Part of a small language model's weights.
Size: 13 layers, MLP 320 SwiGLU, vocabulary 8192, 3.29M parameters.
Architecture: RMSNorm before each block, tied embeddings.
Training: 249M tokens, 4252 steps.
Each number is 500 + 25 x the weight over its row's rms, rounded and kept within 0 to 999. Layers, rows and columns count from 0. Numbers have three digits each. The size before them is the row's rms in percent of the matrix's.

# up: layer 4 MLP up, 320x128, rms 0.103, rows 187-221, columns 0-127
# down: layer 4 MLP down (transposed), 320x128, rms 0.0998, rows 187-221, columns 0-127
# gate: layer 4 MLP gate, 320x128, rms 0.109, rows 188-222, columns 0-127
up187 099:494479496482498529485517513491483433491524494491501497576512519512485547519479479492499462471461534515492532489557485550466494503496507516496539514498496484487506546483478520493472506474542478484544482493489457493485452509485486510516457502506526490506498468459523498476479513495517488545516481505468469479518464473527495536503532512480554493519491441477481459534521522499493519515508
down187 101:478489540497518508499467535476517441504520484541548524538498484504494490565501477467499554521518473547511482494526498473552494461491498528500484507569463463505498500495489514503494522481489527520507530468532528480564502502512510516468533511510480478523509506519465436504514520508529507477484508480507469480477489515465482475491503467479485484497509486530482497490478505500481499438488
gate188 100:488461461512534507495476563527503488520464499506527494480492489460471500504529496474424477515474519494495456500441473523456458488515456536458505518470512513500519522505521505500529506520469472460478505507487489509512514535550488498495504515495531514512522477493481486541494477509537498491475483538491519512534468523492510473490445534471474485486490502448468529524485524480504519489499
up188 101:481456487506549529479517488524545496525507556497527496450488499489507478512517482499468476470493515497462494463487509519527517493501505494465527517486526492506502534535512474470514477557430499500436478510522526519529507518477448521492512474470465494538503477501498496509504517512499489495513479507480512468527462520533523483449493543510516459507531525508531459498492522464483529519522
down188 095:487475504470462465479496504486495481464521539507501500461482507474486485578524528493494516492554528488478528502487543531516526502505527448518444507445535541494513496506529498515473494490495538472502490533503517466548492485516464471472480545468477502524513489480503504525480481485483504518524506500510514541500467557489501485507512493455488538498494464507519481489482515506539549501477
gate189 100:470465484515547534487489491521471527490504464496484503525488517499494484496538509534464470516508485491538528527495510519476509483471459522551519503502463503477510523498454456500524495499485490477530529477497443469444490494487509462524497516507527481495470481485555478541469531502502500494555510502496478483476494510524510457463451518463505513497515556481468481490510477456519495538489
up189 099:512497521496491495452541516480455531503495471469544488476488566488518521508484477521516490521488452494496475525465466536486508494515496450523533518504490434485545527507495508519547521467489504500521495482465466468463482504494486497511534514541519495477451485544504438494494534519504520514542517509516531486490483479502473516505508491516525487472480470501501454464488492469503469515491
down189 096:518485492470511456497515505491505507480483490474518476503499508444541444544553484515495570516516468505501496495459510502475503477472472457508585495527504477478507499551493528526520488540472529501499495472518532512494512493520513512458475501474480466498453517507494499484493540498480525501518525492509518483511478503465437490517502478495507506465536494537508498521546488515464485518495
gate190 094:503550556476523561508462481507523485466539510473496487466505530509461524490505503496507473484467484491505542498528422515504542536533456483482505506481469491522494509461493495489496526486524481494514554479509476479519494501538521500467467501473495473491478500535524529496494493495462482496468470558504497533510454497475499525486507440473467501498493530492515515487518479482506485497469
up190 107:480504549551538487529500501441512521510491477540452441516485487480509511491487497494520482508482450460480489456486492512477516511470511493484498493472497525510501460563473506481542518483483527536487488499466531522534506500468532469505507536541529474531518513537501494527536509500545498486512478454533485483489488481524505496503472532515494545511520453524479519480467503503469501498484
down190 084:488507488513486476513547516528525533517452500498492520548510520512498504454442455516499453526473486439477502485526500522449522518494478513467524496512475525454493464571503499469534491575487491488459471494527491467506470523517472486531528481520530506484479525487484504504507481536489503487488490511491479505516459484547484502516509495497483490493470504479475484503460505477504481499468
gate191 107:503527518520501492503512531455472502478505495492499506499526529515495511477496463528493522465532554430521473460551499529494489502486507497530488490480500505535509498490513466502463480514475521509504564542534536512483502479495521522517524505480510511480504497536502476546542503536486452496495505496516491495578509506490473503544537485498494508506495444514552472469503534499500508488550
up191 103:483487490490504564511481531479489505460539479478517495471527503483470523494521484487470460482521473520535492507476494509511547481518484510500473518549482468537461524512493447501500509468450491489521535523576503482498490504476498483494491545501464531502466451498509529499526548509513514504528498489527496503498553521527498493423539484466482487474522507525512492490521502500491479499503
down191 111:525494518450497552488508496556534485478499548493529462513525526509514489546499539515475507466480477466510489503478522514497478453486494461502506535472478495479497441485519482522503485541506523532504489523493529495537475559489508473480521503528471490503522504465508477474484541482467526510512507502516492534545487524511496508521495503479448511489439541502526473510487464526488517506537
gate192 099:526533499493506442533516513486484475500482478533518447495490485479471526486526461483494513509553513530490461466475516515481484494484500492462513502502481470516516481543501510525521469481455498499488529495524509534486499508461516553454491520486478504542476493523528498546500460486533491478490505539499531489521476521477513481511475508531440464527519499545470475534491503473519553526521
up192 102:509502505536518476522526517513517518496515484498475475514477483513541453518438489497510482518495459524519493485516523478486461458433526529502537548507509461517490492536472486494472502488502461463488503505483495479512549467494533490489493468443525490472486531489461511517514491565473522517490465490517511486485497495510513465456467478502479502526469505488507446528474492543521480504488
down192 108:489508504526551493492505486469487506524478467485509453496488496541515520465539490500547506508519545502464486489459500430523511499528495519518561495476517493506497514495546501513494514482468500519488489482476502539477500517504495532481509509509534508521489528480520519483488507493514552502468477524551495586518500507513491483502500452546453520498535496519504534556494476513485517465508
gate193 099:499527534482485484492534534459528459525484489540481492480483490485504546501508501492476501487547561488472465498505533473506554474473509515468492504482481526516512505535503475516524501503470487492507524468488553527516538503467514526511492497542455557499541518552541481507488480510474493510487478532479534496513532447515519479506496508477495459535496479498478498483509527459492533475478
up193 104:499508520474509521529454501507488514538481500565497495501468508517476493504569455499530514492466472511507515496490520466518488463552502491488514512498532528534452490516480487466484547468480492505517516496459461522493516503481499559520522509502483519512493462509476480455502506534527467494490510482541444540511497501508502512484510515488474488541480521464473497535498487551465453499488
down193 107:541510510503521525492496483481553475516433491490506499463524492519477454480508500520518561497505474508524501470475506486487502509471500514502521475493512469508451515535500532527497500515555504512481466523518492498520497495479522517533529483458516488499467461482539497493499524532523550483474497514457482454491489544474533453519495531510521521475527483522549522521477464511461470525514
gate194 096:469505487522491535502458531502504494497516500495484507489485497505471510509479505495470528517517509490518496537514474517519504535510564528515481476520452515530486489526560525471492529471478504534476542511478490502464505500476508491475506515516484492521499473466462535504539454516563499476482501513500485499490506558539527490479446483497522523511451503504464535511490485480499496413473
up194 090:523528499495500491493505475468522519542534493537496523475492510521484499504498514512485493489497530497526488481471531502502503540508464499541461514463499510509490534534547467485511530471500494481455491529503481500463517491528532522456500480517488471493519493558508552461514502469499503485492521495528501500449470537480529494494513516508522512500545512539509487510507499468593430482476
down194 096:479466497519487516450506527524478473492456485479495530488524497467509493471541485516496531510526475510484491540520487477509512470498538447491491532491504473494558499503491525533464492483492504485517498476496512504517473467487487499571497456527476478477471498474482481525441470497510508502509497528465551504457533491513464557537481531517489477499466512480478494493487538497464546522497
gate195 093:487491479443499520494510484496482504507464523502477529521472486474509481444555521437458464462487512491496458563499503480511475526490479503501536521485474521486512511490529485501513498534460537515512550497455516482518486512497499492472538472459453502490512460478528464495515498512491483510494509470501528491473502505503499488500492548464510432482487458481474491523483493468500463510490
up195 110:439494528470516500470470504455490544477484468479505470483485507483508491509530533526508490491481517485545544537531463520454497541518481507493505496468499509476523477510515497500464517487524481458497462485488517508500496481480493493551485500505514509462529511522464539488517473504551486471542477523482509482459465500464454547485502456542514529524505505468498480496486517478540522519469
down195 106:504514529483518522497460510496527536508496493514544455504513513494521526437538522446509538479475480456510450513517481490507501500520497525523515488498511488523530471520511499529520510569524523540514518512469476494494546496525442541510492526484551451526517472525487523475482499535510471486494481473548528481523514518508487536494494481507512474470503497517533499472507521483461514484518
gate196 102:508524491492535496498544524499484458482487455513520478500503499482483484476459514501485494486461512514507532510457505504534484541535512518540559479431505468523495484517482439495496487558524479522487531503508454497516528470519476532510535494478543518506474490504520494484461462477497516504520481477525506540524509476478486506550490449493534461498472534500477484501526464490497494502500
up196 099:531470502485526492462505504519525509485480511526513459477496492550501521506509469559510462491519494484473488535502478486506519491476496456492464466510485513513502489514527520505489503489516488500472501541492473487469537518467534491451504484481500496445486465479471508485544572476529559525493531518507458491476473464516486511512492506514487503453448564491506516515474463521484509496509
down196 099:525479467521480467532499515483541506486475491502511468506549512515486482500492525491476495487505507443468501483445519530497471495530519507485527461488524482503530485468481478490478507531496507479505482502482517506469524485521440489477456501508498464510455503459460545505449539514490512464497500487522444489487466514503516521479497516516532492549437518513465491483492528481488463551495
gate197 097:516530489520447471454529517494491473504494456490491490471477469542506540487513493473475516473503493506490564523482458492474487492493493531536493532510479497525495503505433504487480505487514458522455499449510531530478514446483486518511503474525522477505477463528522501524541507529468513505521514456516454500510492474499487512532514534530480507525528493463525465494483533486543485504516
up197 095:462473517507483501481510509517488479541490486519467515487523457496481493492504497561503519484519494457505483480426557513529510447459501511494475509505493503484505474502490445508458456502505507532508517477479503564527490501465527532520496484511498514479505541497533522498477502488513521550491496459528492506525489500433536527525497506530522490498467453490535519522504466482507512501526
down197 102:490478535548436519461476514531462476497473502513523522535509507463475513482491551500478541513498506530522522506540501540503518466534452486490541501510486454522501547476507463520487469490504529507559472512503505494476506513481518495540487524519494478474498511514532514508472524549513496504486507460487512476490500492522496503522503513517500507486486535496487527559552508459494548489525
gate198 098:502520529497575538520520487485478495500496529450504488484504505521476532492502503495491484534525512444489541486527469490503501491499543545457504494494490490509554461457535500517523529507483479492532486494464482526470508515466547496480490554538488489476491470503538481479485485517487468487517497530523517525560475545498512521464531475516531543530483505461507504482514496496497511524488
up198 102:565487495553493496524514477533501502482518522445527476540490535536479449517491515512521478479443457503503464519499526485526489494479467456530507516526527507504495509515489468506504479484486493512487521514523461486479496505529549508469551495522525466497494512464442505485507478505500516480472462531474512504544528490485464517516466512500472484473477501498479508470477489477517522525552
down198 098:448499484513514524534486479509489503514550545479480533483508508488485536498502446475519520486496506478501518524531487494503512469522530521486482531474529466493523495478498444483463523494524452511512489503512452490475509486501530501472477478484540458503475509492480469503491509475424481488543533496520543543476470543512544455472542471468525501469504511518496504497524502508477514483489
gate199 102:502481520532526482527512525510547519539482460471430474494437478515496530494504516491542487509521503458460532468494497457481513534475497482515481557530479468504494495518523515495479528504496493482521548483495485539517478482485511504504508488547478519542518459497471535512495500517470480505503491511530505447528487471505527535501551527479511494536525522531505512504520497471533493533495
up199 110:528507492483534488491501537521494502489556499473512484479499507514516520531499495547517452500459507484453520527513549508452524561526478516489519496497500484472486505448526495513469550504560507485513513469515533484506469490510538526473521451522491518526503459464482564487475491486498485528517512522494475490493517458492519528530500484481519508509542500515490474510545520531507469491485
down199 095:503509490421489498484490472500494516475530512494521513519471470482521523590485512502490447510477502459491497488480551462524554485498506511514482537520518531450502487480513476493489488520497508514493500516496525464473475481529442525503517565499502521548488506519507515489513521536504495512545478504522485475459514479492484514491536476480455506491542484489481497510522495530510500529482
gate200 095:446552451510496507486523502503492450484529509525483490479494550530529513489512515504501501533492549491504521493447472483496456527519492522445530478474457504513510517510511491487536481488478478508516506515489495501522538493474542422517465484511504486496523501528481502513515507533519486528489482545468503504509475514447511506491468537527529540474489516502501502549532500466536509498519
up200 108:474547507463470497522517500534477455502503483516491552516473497511487499508511473500495515508476440506501518463546473495549484480507479486484484484480474467488458471536507484474502522488496480524532496533526506507491538514480510465512451534489536524511464498483523430492535542489509460498522519517469463509515523541458489474514516481524491523495500511511515501519499541466530460525532
down200 103:481468500492505514524512467544494503498506505501468520547478490496455542572480531496506487552490497528485485515509454484502533499498531491491502495560521461501523477496500518527488483505522513479531547512529521528492529516526481481490527516515483531504475550475511491522500527505500492497494516502471516510518515537582435474503510481471489528511490478536528514533526489453494520523515
gate201 085:473511475476524492494498511516515490496518465475490512479528511541471523493468509540525476495517489484515468507475464442474508540461494512453562503510455505506473458525477537472519508514486463480513554485494492484481532475532562475517464495460512484499473519466479534501508523536491538514486465485488460493484457490503524531515490526498466498477508502488490485553493462482493486487492
up201 108:474470543527528519503495508482492540520501518484513487430504485453507457486493481478494482514458471456440531515478483520484504520494502431529448497512490512513482455466542483488496476500492518548494488497494518516540470515503472491476526463513431496515533492514507481510481465459533501494487478489526517477521480467517465494501511497504475481535498516516478526516455513497523513515506
down201 101:470499509491504499526503497479495498526509464477460507503464483485518484393520464493483462518451488443484501504542463490497501514490481506511445498506453520529489480520524504483493504525493496524491495463492480499530509481538523425511534492506478476479505497480496463467499493494461514518468505516517496531495492461469497498501494500526466497484522520478453435527513523509491507485517
gate202 085:487485435507511522535543529513449567520484532517459467517509493488477485486470503509500482516489503511505454522493532546489514543512499488521546489489520539529478451506505548489500529532496448496518492516506542491482495509518503493514549500538505474473509488469491485506498472509480481490496469520462483481489455527481449491533514500508502473491512521481524497533539510488452502479528
up202 097:492462488560462553522490518522469516498517510536464488489490504474466511527493495489503540536457450525495479525544536513488514533493468445534469484487503508476494487490503513472495578513534499483542512489503508486515508518563496468497493531488491481504503506502495502477528463500525512493502512503488507468482507490508492497501559519493488488478548538489522496462524515492529455476462
down202 088:491503528468480533533524445481505506509517549480515516494489501459496493519459480499508532499508479530504514479511543498491484493517484497486522523521477515508473511504506456502521560505532521498469484543497510508506449510476494541463503505526476501503494498507512516451507495444517474535489540480506469530517495546519477514511534474502524522496500522530544449502487550458489529484573
gate203 102:530519498497506493538502487482470473501480528519441524530499507537475515477455538468530516546494504511523478464498517484549533488502519524499520491481522513530543478470525512549530513482483525500498521464529526537491527471471510534494528489463523517499527509490510457517513487511494525452503515488521529527493454479477500541482480496504456552490524514529514493512493470506528546489449
up203 095:509479532473536517514513549490461493511533506480494478518473514501467533500484493521487520537498514479503484460518525496488554506519487506497523452518488491471475535488503516527530512435517507485483496472534501500504496448468542483455484524493462561496503497484481534525517484490544518528520521513516542466478518531517512474490483508471435468512513482485503545549497523504523491528487
down203 095:518482500514442502527461519521503510480508526508471487494543518456502540570524483525470479506512487467544521550501522517514465484471512469514506497517467493527514519500509519497511497534432464515495483508540477496482457500520446488473465505489479454501499474533523512510507504485488518542484510483507459525550489490507477522534504545498524491482455488485508471473503463490500491529511
gate204 091:522476471547492528498490465493526527513552551492463455514513490531535475507457471495511499495501518492493512503537488489507537437492499505488475485460509485495525504464491463484500454490501502483485509524521473479549495514508506515527478532514534493473535498490537498495471506486508505521506480578508503514535463455433509485538491492489502483495472538489487493532552500497508492470526
up204 091:493512474494496538497535470494481486548501443499479547514521513451483511485509504515509488487473469514556494501472507467529534507505554511502499560473521510531502471472482495480486502474505516490515472510473483492510497548517554496549469481520519490482469481485538446511485542490472502503495479501500516479505526527465516443514538506529499487511504510465542533491458479501515485522461
down204 096:512538484494472512490504504495475542490489530450474550511509491475509503569535495513469551483507464521541530483470511505491521547541499536497502562506490529486495497450510527433499477477560484506482490511495512488543492538547495474499486509496497489533512501489504547493520533480512502474499490505502491491477474482440481517514532517492475520484502506537488532510502476484515505483476
gate205 107:480471495511506452519541499501463517484479526506489475522483471482481525464492500503495464502517512499523489493499526512481497513528483493501504523512482478494506511510518480488511514517440525512485526479492476519564550507527488522505456524463498526497489492448493470510521519507518485505460465510518525525528479507483509480468548495523475554520437503522515557469523503479534562439516
up205 108:461524535488460498498519554487457503507524514506468500517508528497472488501544493485510487515492507511542482504490515502514442457498457479493457483484465502538518526494476471440531501475516497516536473538489501497488479517532455477505467472525503494497493513478486453506513534521502514533515509463493477503492470512466493559466557508490518488474468521454480545477498537514485504483512
down205 113:471566511485520499474507536510527509468512446489496497472545473485492527529495468527466513488507491524468517473497515513495491511538528519534428516521489510497476525503525481511478500480501495498537502480500486528488492502477499523487512513540468533551509500499554536540522525487514491491477512515504455459479504527523503448540466517545456531504464502518492535503486473503493460530506
gate206 096:465532497492480512490503490541467525546502482532474507483506503521528513515515501504487466504492508456512488476473553486503513460494492502473513483493496514481452477516495449519508488487481489534491443487462522505493541444504498487486549560495518495496487505508456518484486530479510454481517460516452537497538505500488515508490469492527468516494522510451472453498456498542458495505532
up206 090:466496534484457476519538473490456468480487506483457514520504498536496498505535487501490499464546506498482521561481470505501513513521511514514509487461515472544497523534500537476505484516494538489453491492420455479500449521515524519481516484494478460517477478518547528491478481482514506501463521471498514521496477476475509536546544509462517512474486490513478524516508485475521487530477
down206 091:526501462485503531485478492512460505521517471532530485483450475519495490437464515518467463525513506475515498480488471501513470518475466514540497484480537493526517488481479499505471517512490483450515483503514542468491502467487535515534490495493479551441466532482521473529469495508471521495528490519482459470513489462516495473462477510506503532505542479454490461468490494530492492463461
gate207 099:531527506519533479535519501492491495480493513499513441511500480535488471497493504549485535479442502465507548542500510492506474493494502471488495495480454496499495487467504464516489526505508511488519524464543521513473545509485500509478492460524533514423462511448533451480485485522495496469497493453534456484517494463478534493485510524488460513529520516523494500506520493492507442480502
up207 101:562515487517522486460528525459474525517493504469477490490475456522484504494539519526470516515474518495494507482491517517477455512490553479558468496539509470498508499544506496506475557496465543492486475514511510506503526505480476510463513443490510485490489539485517469493495520504508484510461502526485492505507511450491528469516483522445517495482563473477507507517452529499518479462513
down207 098:532542539491527497512478470490494468485496494527491472479514524513448494526515509501502495521505481509505511531502498469476514509530457504489490465498510543553484496502516507522481472457491466538537529514457536512484517457505510493514489516480463500513449521508485558502512472521520518480465430495518527556497524511527464507503534480497460476503477533472460469494493509469493543519520
gate208 105:492562511494514491493482547462468494482480490516499511435525515514472495482485500495457489525497490500491533507498536515495464529507508538486524463496504471537500485501528536522512518488545484542525481522484499489466525537539497454476460536513505560512495492537507496488488496473475491524488529484480513528532445530527528490536533525469491523539499482493496464461483498532484533472505
up208 094:527460504443531546495505499514542446489449547506490520506495491495478515499505495487506484565528524512499472548443482494466508467489501483550530495475460502490468467492517504497507490465444513511506496460505509486499497472476486526530506500513449499471515500489515455518541492513508511459514469522522504499515503533480517487486496513486492520469441558492513503509470473519497488514514
down208 102:500512452527494481474510472486496516476573518479530470481465460487517527500474490529580460466544485476506478474465540493512505529487532473501542474537508489468508486493484454477532468538540490514485499523541477515475484533488468487489503504483534483497522526548523516481507516482502495519510504482503493481475490511506532539481517509533500525496522494549499474479489511501504515475537
gate209 103:504500546496470512479561485521481503481512513492486451505541486507481530484530538526528499542526495498540524489520496497527514434478492493492469525508480500488514492540475504543484501492520520530530476517504527526509463476493502514488488517460527522526482461503471536526540501520504500539491479499539505488500445476505472478503538520481480533510489474474459451505510489430533500487471
up209 109:515467545511486513526483504534455500472495493521540467509511511507436502509495507488521496524486513501527486465543515478504498493521498514487527525486481511502481527471487503525517508479523485457484497517479548496547506485477512505449507523446512500507518447484521518521533483489478508515499508483508477491507484555532509499487555458512502529544541512523472482498549478503544552487437
down209 080:515514529467466471532496486514490497529500499478480492513517501536511494675482461509490499527516492491534488466481520489560508486481490495507506493487507513518497456469511489511510474434503518532532479510510492522521529495482508486505511510479495486499494496476516463525499503496485510498486486513504512506531529449506495522502477506507483502482479505491533498474497500487506494503523
gate210 107:479485505567481487530477545520493497477473519495505490522569527463488455485523508527536497508503512476507469563522488477512494527471504526503481485532483460538524540514492484465528505531522456501480498506504539531462524520494476457497481476485527494495460497488517501537484521523477470474478500521480507485458504477469478499558465507500511471469529483500512539480483476489490482473491
up210 103:534514503538548480494470487514540475463493502546518507486493511501525492495544505531468482520482545502554491478491484482502498484497531501536472469495533484478464497542488510507498499468507499492514546486508483522496503488471507534482525471514481516494519523529496508488553490503503522502491530465541547494484550500549520499495520540521491445485522445550528552526521526469512481491511
down210 100:493529493529546514484484492492547451443501529481512512531529495531488530469463500527508505516489479504483499498544456516483529511448510509518521517525497541536482492534508489455519512491455550481521499519521508500526512502501496516468501520522447508491507505500473513510465509474535462475501469492515509471498534506511517577501495480528495482536502528538482438492478483480464505507519
gate211 096:506456518484477530466473500426531523518532449559480475514459520496545520508520507487539455531482499512499505480499530521482530492539493513468504514493472548486502500463508509519473519522504449532479491532516472515512538496523507491492508513544510494501457514528474525540526521506526477483521468521506514502487487489490544502482506521493509537503482552522505516505544533483486538515480
up211 097:501507494523509493516500494531475479488488519487517469519515498549494498500488475534466492489491463494454512513458508453452484500500485494498482503503521469483442521528520496495458521444509531523459508502479540470518501490515509517487544491543510507531512525559489530487453462481492490517530506474481473491483524488545506509512537520545493502498478475527492488505484406514533493506477
down211 099:475537463507536477482528504522506504517501555410502481474517486510475478479517504520477537479513534541493503495509447497504495536494511483523543529487441467493508503514503524476477504530549525442527506452515518491493423522510492498540490489504474456527516477478463479488493468485476508518503490518501512517527467479492503485522487491494490489483499502480499510509480496535483457504516
gate212 098:520507483466498522479511489507500494547468518536558442518481503526548487503512511522505509487465459483479454497469507487488472540526491456497529526493504455464497499541481533505457511544508487498488492463518512519497504481488507482525485489466509495492495479549471538482488490507467483489489502514492499525501472499423521543543471469517492492522487488450478498523451544500502505494481
up212 093:499491487545481551489481527490494505453461472499505507508497465484503454517506521476528501447450478518511463541532520541471566507499487473527485492541503483485531478471462462512481505527477507466520504480485481491495504487498493519528539463519500497485474519500524494522487457481535472515492461463493491498533516477533501513466513487476485530499479548498468512533529497479470548520526
down212 099:496462507440475537521514500532526504489506522505424519506483534521538497521496483485486526505489508517524483499457505443481463486470498501489520542515517477469475547469484494482522527518456471492516478494495495499538505484524544514507522475537527523548492515481499466466457490483498508512519512508474500532470481516544505484507454527476514506512442440515516481488507514503493491534513
gate213 093:463495487486440454521503518517514511559436461479500483523504484544486519505477501547496504492492480480509500554496483488510478508471484454508505477515523531511506531534471494502475539544525520456466536519499519509523517500485489488540495478507487521536470505535488517513542492515485470476532486529484482499516489472476458494545551480555506496454493507502484486498474479493490534502487
up213 104:532508475479520477519519517491527499520480521503525521524473474509503544501473538504521523532491441483464503520527509540459509451508477514460459481437494550509509489504519468498479454500464529513504481543488483508490508506514501463479491498518482542509492467525497511524515468502514499482439467512480550526537454517508498485489473518460486515481527497518515494457484532509485514474461
down213 104:490488471535535498487479486503509516436556499499473510503511476472483457482500447498481503537477500455492492465530456480476538535533507498500536507489485507478495474524499530491546512467467485537496507520509502485463517486470486482533481540484508468471482559503557479488482527502507505501467496533511459544523481505480514498441498485483484475524507482488509504509510530493499517547538
gate214 107:514469487475557472486491520458492482507497525514475481459459515507482495489507520502462477492495541514485488475510444493536479498467489501467486495541472487474503489454499523494502505514451531460452484525528558482485486492518510454517486490480475527501492529530485515519449510497516510508500497533530523502532462544528499512455484533487489515479438495502536495509503454472515515479468
up214 113:454520511537486532533536443517487489481502487486478486514510512470531540498485471467517495513488553496482508470504566510475496501513499489525545505504508473475509451489542503460518458497526474510495498475513486529480479522481512558467481481532471511483482490505518517459475528504510477505496509472526491483511484470455489505518534517551499553538483487515494526473469520456471509525484
down214 100:535505524509468484483513519509507487502507464494449512522562487515509457425517518529485542497460519464532487554483504493527477504506469475493502484498433479496503481475455519494484553505489507520476538498478493528520490500504492516466532475530526479502503494488478456524562528496494496490484480511472533495529523476486483518492501495495521462479514538509512517464497512472516454530520
gate215 090:496500466504517512508502484529511500559500517517500524480511522514506483479493453461496519473493530497529488503484536502449496523503539554476497517463472504531483476472513459521526512528502460486500487439504480482492524482502522503481507510527487546481514488518475484475446521492476550538505500507528477462454477485481537479491496529514521469521489465458456450528472499510479514489549
up215 113:513542464498450509487489486487454459506492515465494489495482499546459503515487504503486522428466536475481514479476471520489505517541491528491505489432509499537467486514525504481463498511531473471439518495500477464483523483526483481510494482483511493504471484520547545480498480505472534514496512495518494477492470479471500541510446508496542476498467513495488489508452534516533527490513
down215 123:517526520535470467477516498485482516492504542457530507512478490524496529593494525512471532518484511490512527499487436541544498494531540483484496492478507543485485547500525496507519514488550496511478467504503514463494556475528428488502482516499507510520483483497526500552512492528483510470499485476475486495508479522528534525497480492534500520481483538526495481524495515492542516502490
gate216 098:487533501491505498507509472527498455509521512496477458519469497507512551476486478520504434544521523500502484531512445502471489494495444508530515525495492473451491514541530518530507467512509492534457462490489483543515518512447506550519525472513504467502464470544485516475513501486514485491499517526512480518489514479482489534543502498523464529503544479485501516461502488459521489454510
up216 102:542490530495512561513556467490472469472475513527479470493497476505540506497518522512514473485495522490456499520493499483486491495479491465514487562484472473502452514479529528484478506475494494487516515455507495543504484453496525480510491528508488525520528528514491547491525525461494463513487515425489437509503492508501535477516478511535496516462486488497528510486493468530472552508505
down216 109:519534512512501469506466542490501531466445530533485503489486488494496535492494478537515530495529526467523484498506533461465518486515548515456493526493505497446512466457495485503510473511479535463553483508491516507517489542538489479505492507535465514537504467553509498522469485456508467522491513551525505449529465500525533522498527521491509495533487504497518514470473482497512499521470
gate217 105:477545521499474470494504559455458471476527534517509518493490516460477427479513499532496522527523487492517529511489487466486427503496519510520537491481501472466513503523497519496556529479508512486489475483514505512513502468479501492492510447451481481477508512509509525508496487517500481527465492512524510476526485515523525491513500508489458459449441463490517477479486489511458501460493
up217 097:455471532490475497482531505528476479515528502528453518495562492539512518496521520464486500524513504500486481464533549487518517481497493492509475520440511493481520457484508479495476566530514471522520447503534482487481494482517514506497478506511526461521507500518509465559479450502447474528483449497484516492523509477484492520520498523465538467531480521522490508478501493475493476477497
down217 103:492567499474515510558476499486503464522456489507521490499506469515494479479501507525506493499500476451476473490451510553443510502532480487500506492495521500445477496525526530510535488471495505491477503487512520495502476510507498482502562493476463493467514518533514536495514505472486480469495494504500494503491543551511518491536502501497490457460474447525502490475502508518423472450483
gate218 095:527520471536523492536501554528443508527476522487505495502471495512529477482487495514475489532458502460523511499538448500490503494479521519557547484516502531483472521519506471523528466531530502522528525484523511518495503500470558496475531472487499534501480524487520477493543484522476530498483484540523501500538502498555482477512497503514521519511478455515501506526558500491519542462513
up218 093:483522508477511447471525484487484503485473489549488487549475501520506470500533519459522495518482506511475505481539527483538466476524516500514462482494466526521517464543492509521492563475490455521472496500502495507524519490492463445536489495527521489528522482512495542529500548509475463471491493504505449497508514474467500545527464508538530498493520485480492517510513478488457486558520
down218 091:522514452481496505490454455491500514503467472483486466495585494503497491432497514499524488460471567462501481517521502482485525522491499525513490489530507525502478496474513522501502508482532509503546488504541462503476447499509526536491511533538487476512496481546487486528491514509496458476486458496474532487506482474523482466500512491514488506478532526458446492527526506520502495464514
gate219 093:528455490486495496518532506512523489550492501524474463499468497518503512499513518477474455480507467478507495521506493504483554507484509524451459507536504491453530544521529503492533489499501495456529552480493497527521500507472461497462526541479514526521546493509546546472520522474514501476471516513474527474522511493458503511511492524518466527555454489515484531517519467511482505517539
up219 093:472497482500520470458533530475553501506539475507495498470518498495516454503497485482512495497485465512523512473469526519566490531480487462477473498454529459494492524540495497473487494477445522497557501503484463522518482473482477468491559473482490497517510497504529525516481509502506530464492493533504542448457485525486532527512468546524543510508490499509522507489535500462488497500504
down219 095:498485493473494505540483517473504501534489506517464490503513494536482528585476517469522481510501495522491492519538490482472510527480492566458528496503494501467489501481521504526478497520499557491469539446520526506476489476535507490505509501556499545491494484526484518500518552494488511461480502500467499496490471447476510480532452511511495477523503509534495481557514480555469506517502
gate220 112:485470512503546468507498500511464519447509469505440490479489473560475483459454529452477514483526499483502503529479488493513490493487501509499515515471482503492494522475534490537474550523493518491474540489484504504480474492487523443477562552501548535527484489492500503507496487521504507548484480477519543466543508488444513507478491489507485491490523496493523523487457476520513467503492
up220 099:486492496484536517469459504541550487466517462472512551506488495542483513503497498481481462523500487465462461494532493476513514508469508490497556486512494504482541513502455506500473469481466459480550496506475479480463531486497484503497479520498511482523482444538523473465448517484516461476477497478497463497451524523500514486514533488530509475494496486511502502498481509483466532512566
down220 109:464481526535567469471522471489473524480536495472452506476540483515497488400504487476498509507529516504502516521491504529523483541489508561478512503472550524508524481536511465494492504541507485482479470506512517513510496483514523463557508507491544508522502486480499509488507477483486543531490523515472507476526504493498501445507515512482483499531521509510482525515521500547497471491515
gate221 100:497456512486508531522501526516485538532492545496487487463498450516449505494486489526496490473544512481518476539502506530471510507513535494522521523483471480529525486508531541513563508533448516528486519481485488497476445540506506516521499509524480475468493467530513495488519547472515548482469473491526535495504487512482527503496519506518453432519488482538460500500501481498497506475525
up221 097:474538508523457433508550504502535484526503547464501529486488484514535504498501465438519531427535510504503506519501530482489463482497509487508510473507515523535461488483530462485520496483511491524499472502485537451478516474519474531537493506473511513493529502497445514477533494546514512500463510512490485511488523488504499454491491470539501520478514463495521523480480554498498517494497
down221 099:477469437491521497455522473484510459487527476462511485493511523497500515493500554469487536510484495530511520486481530512518522500478558507477484538483503538499505559507477495508476477517519524452496511488521487487559529531472533489489481493484517510495480517499555498506512501465466477547521473496482469486503503496485486503521483480523549541506445484540523466505509514501508442488489
gate222 111:507510525507510516483513542484453506478463454479517456496488495501511488473519544465519497492512477507547534496449473476512482476513538516474521513470510504488545487526489487511522500524455465491519460516513519501465513494515500470482485470532479525481471527483469500548494452499480480521488457480471490511510490526472478463510432464515550470463505521475476468527486485491524504480529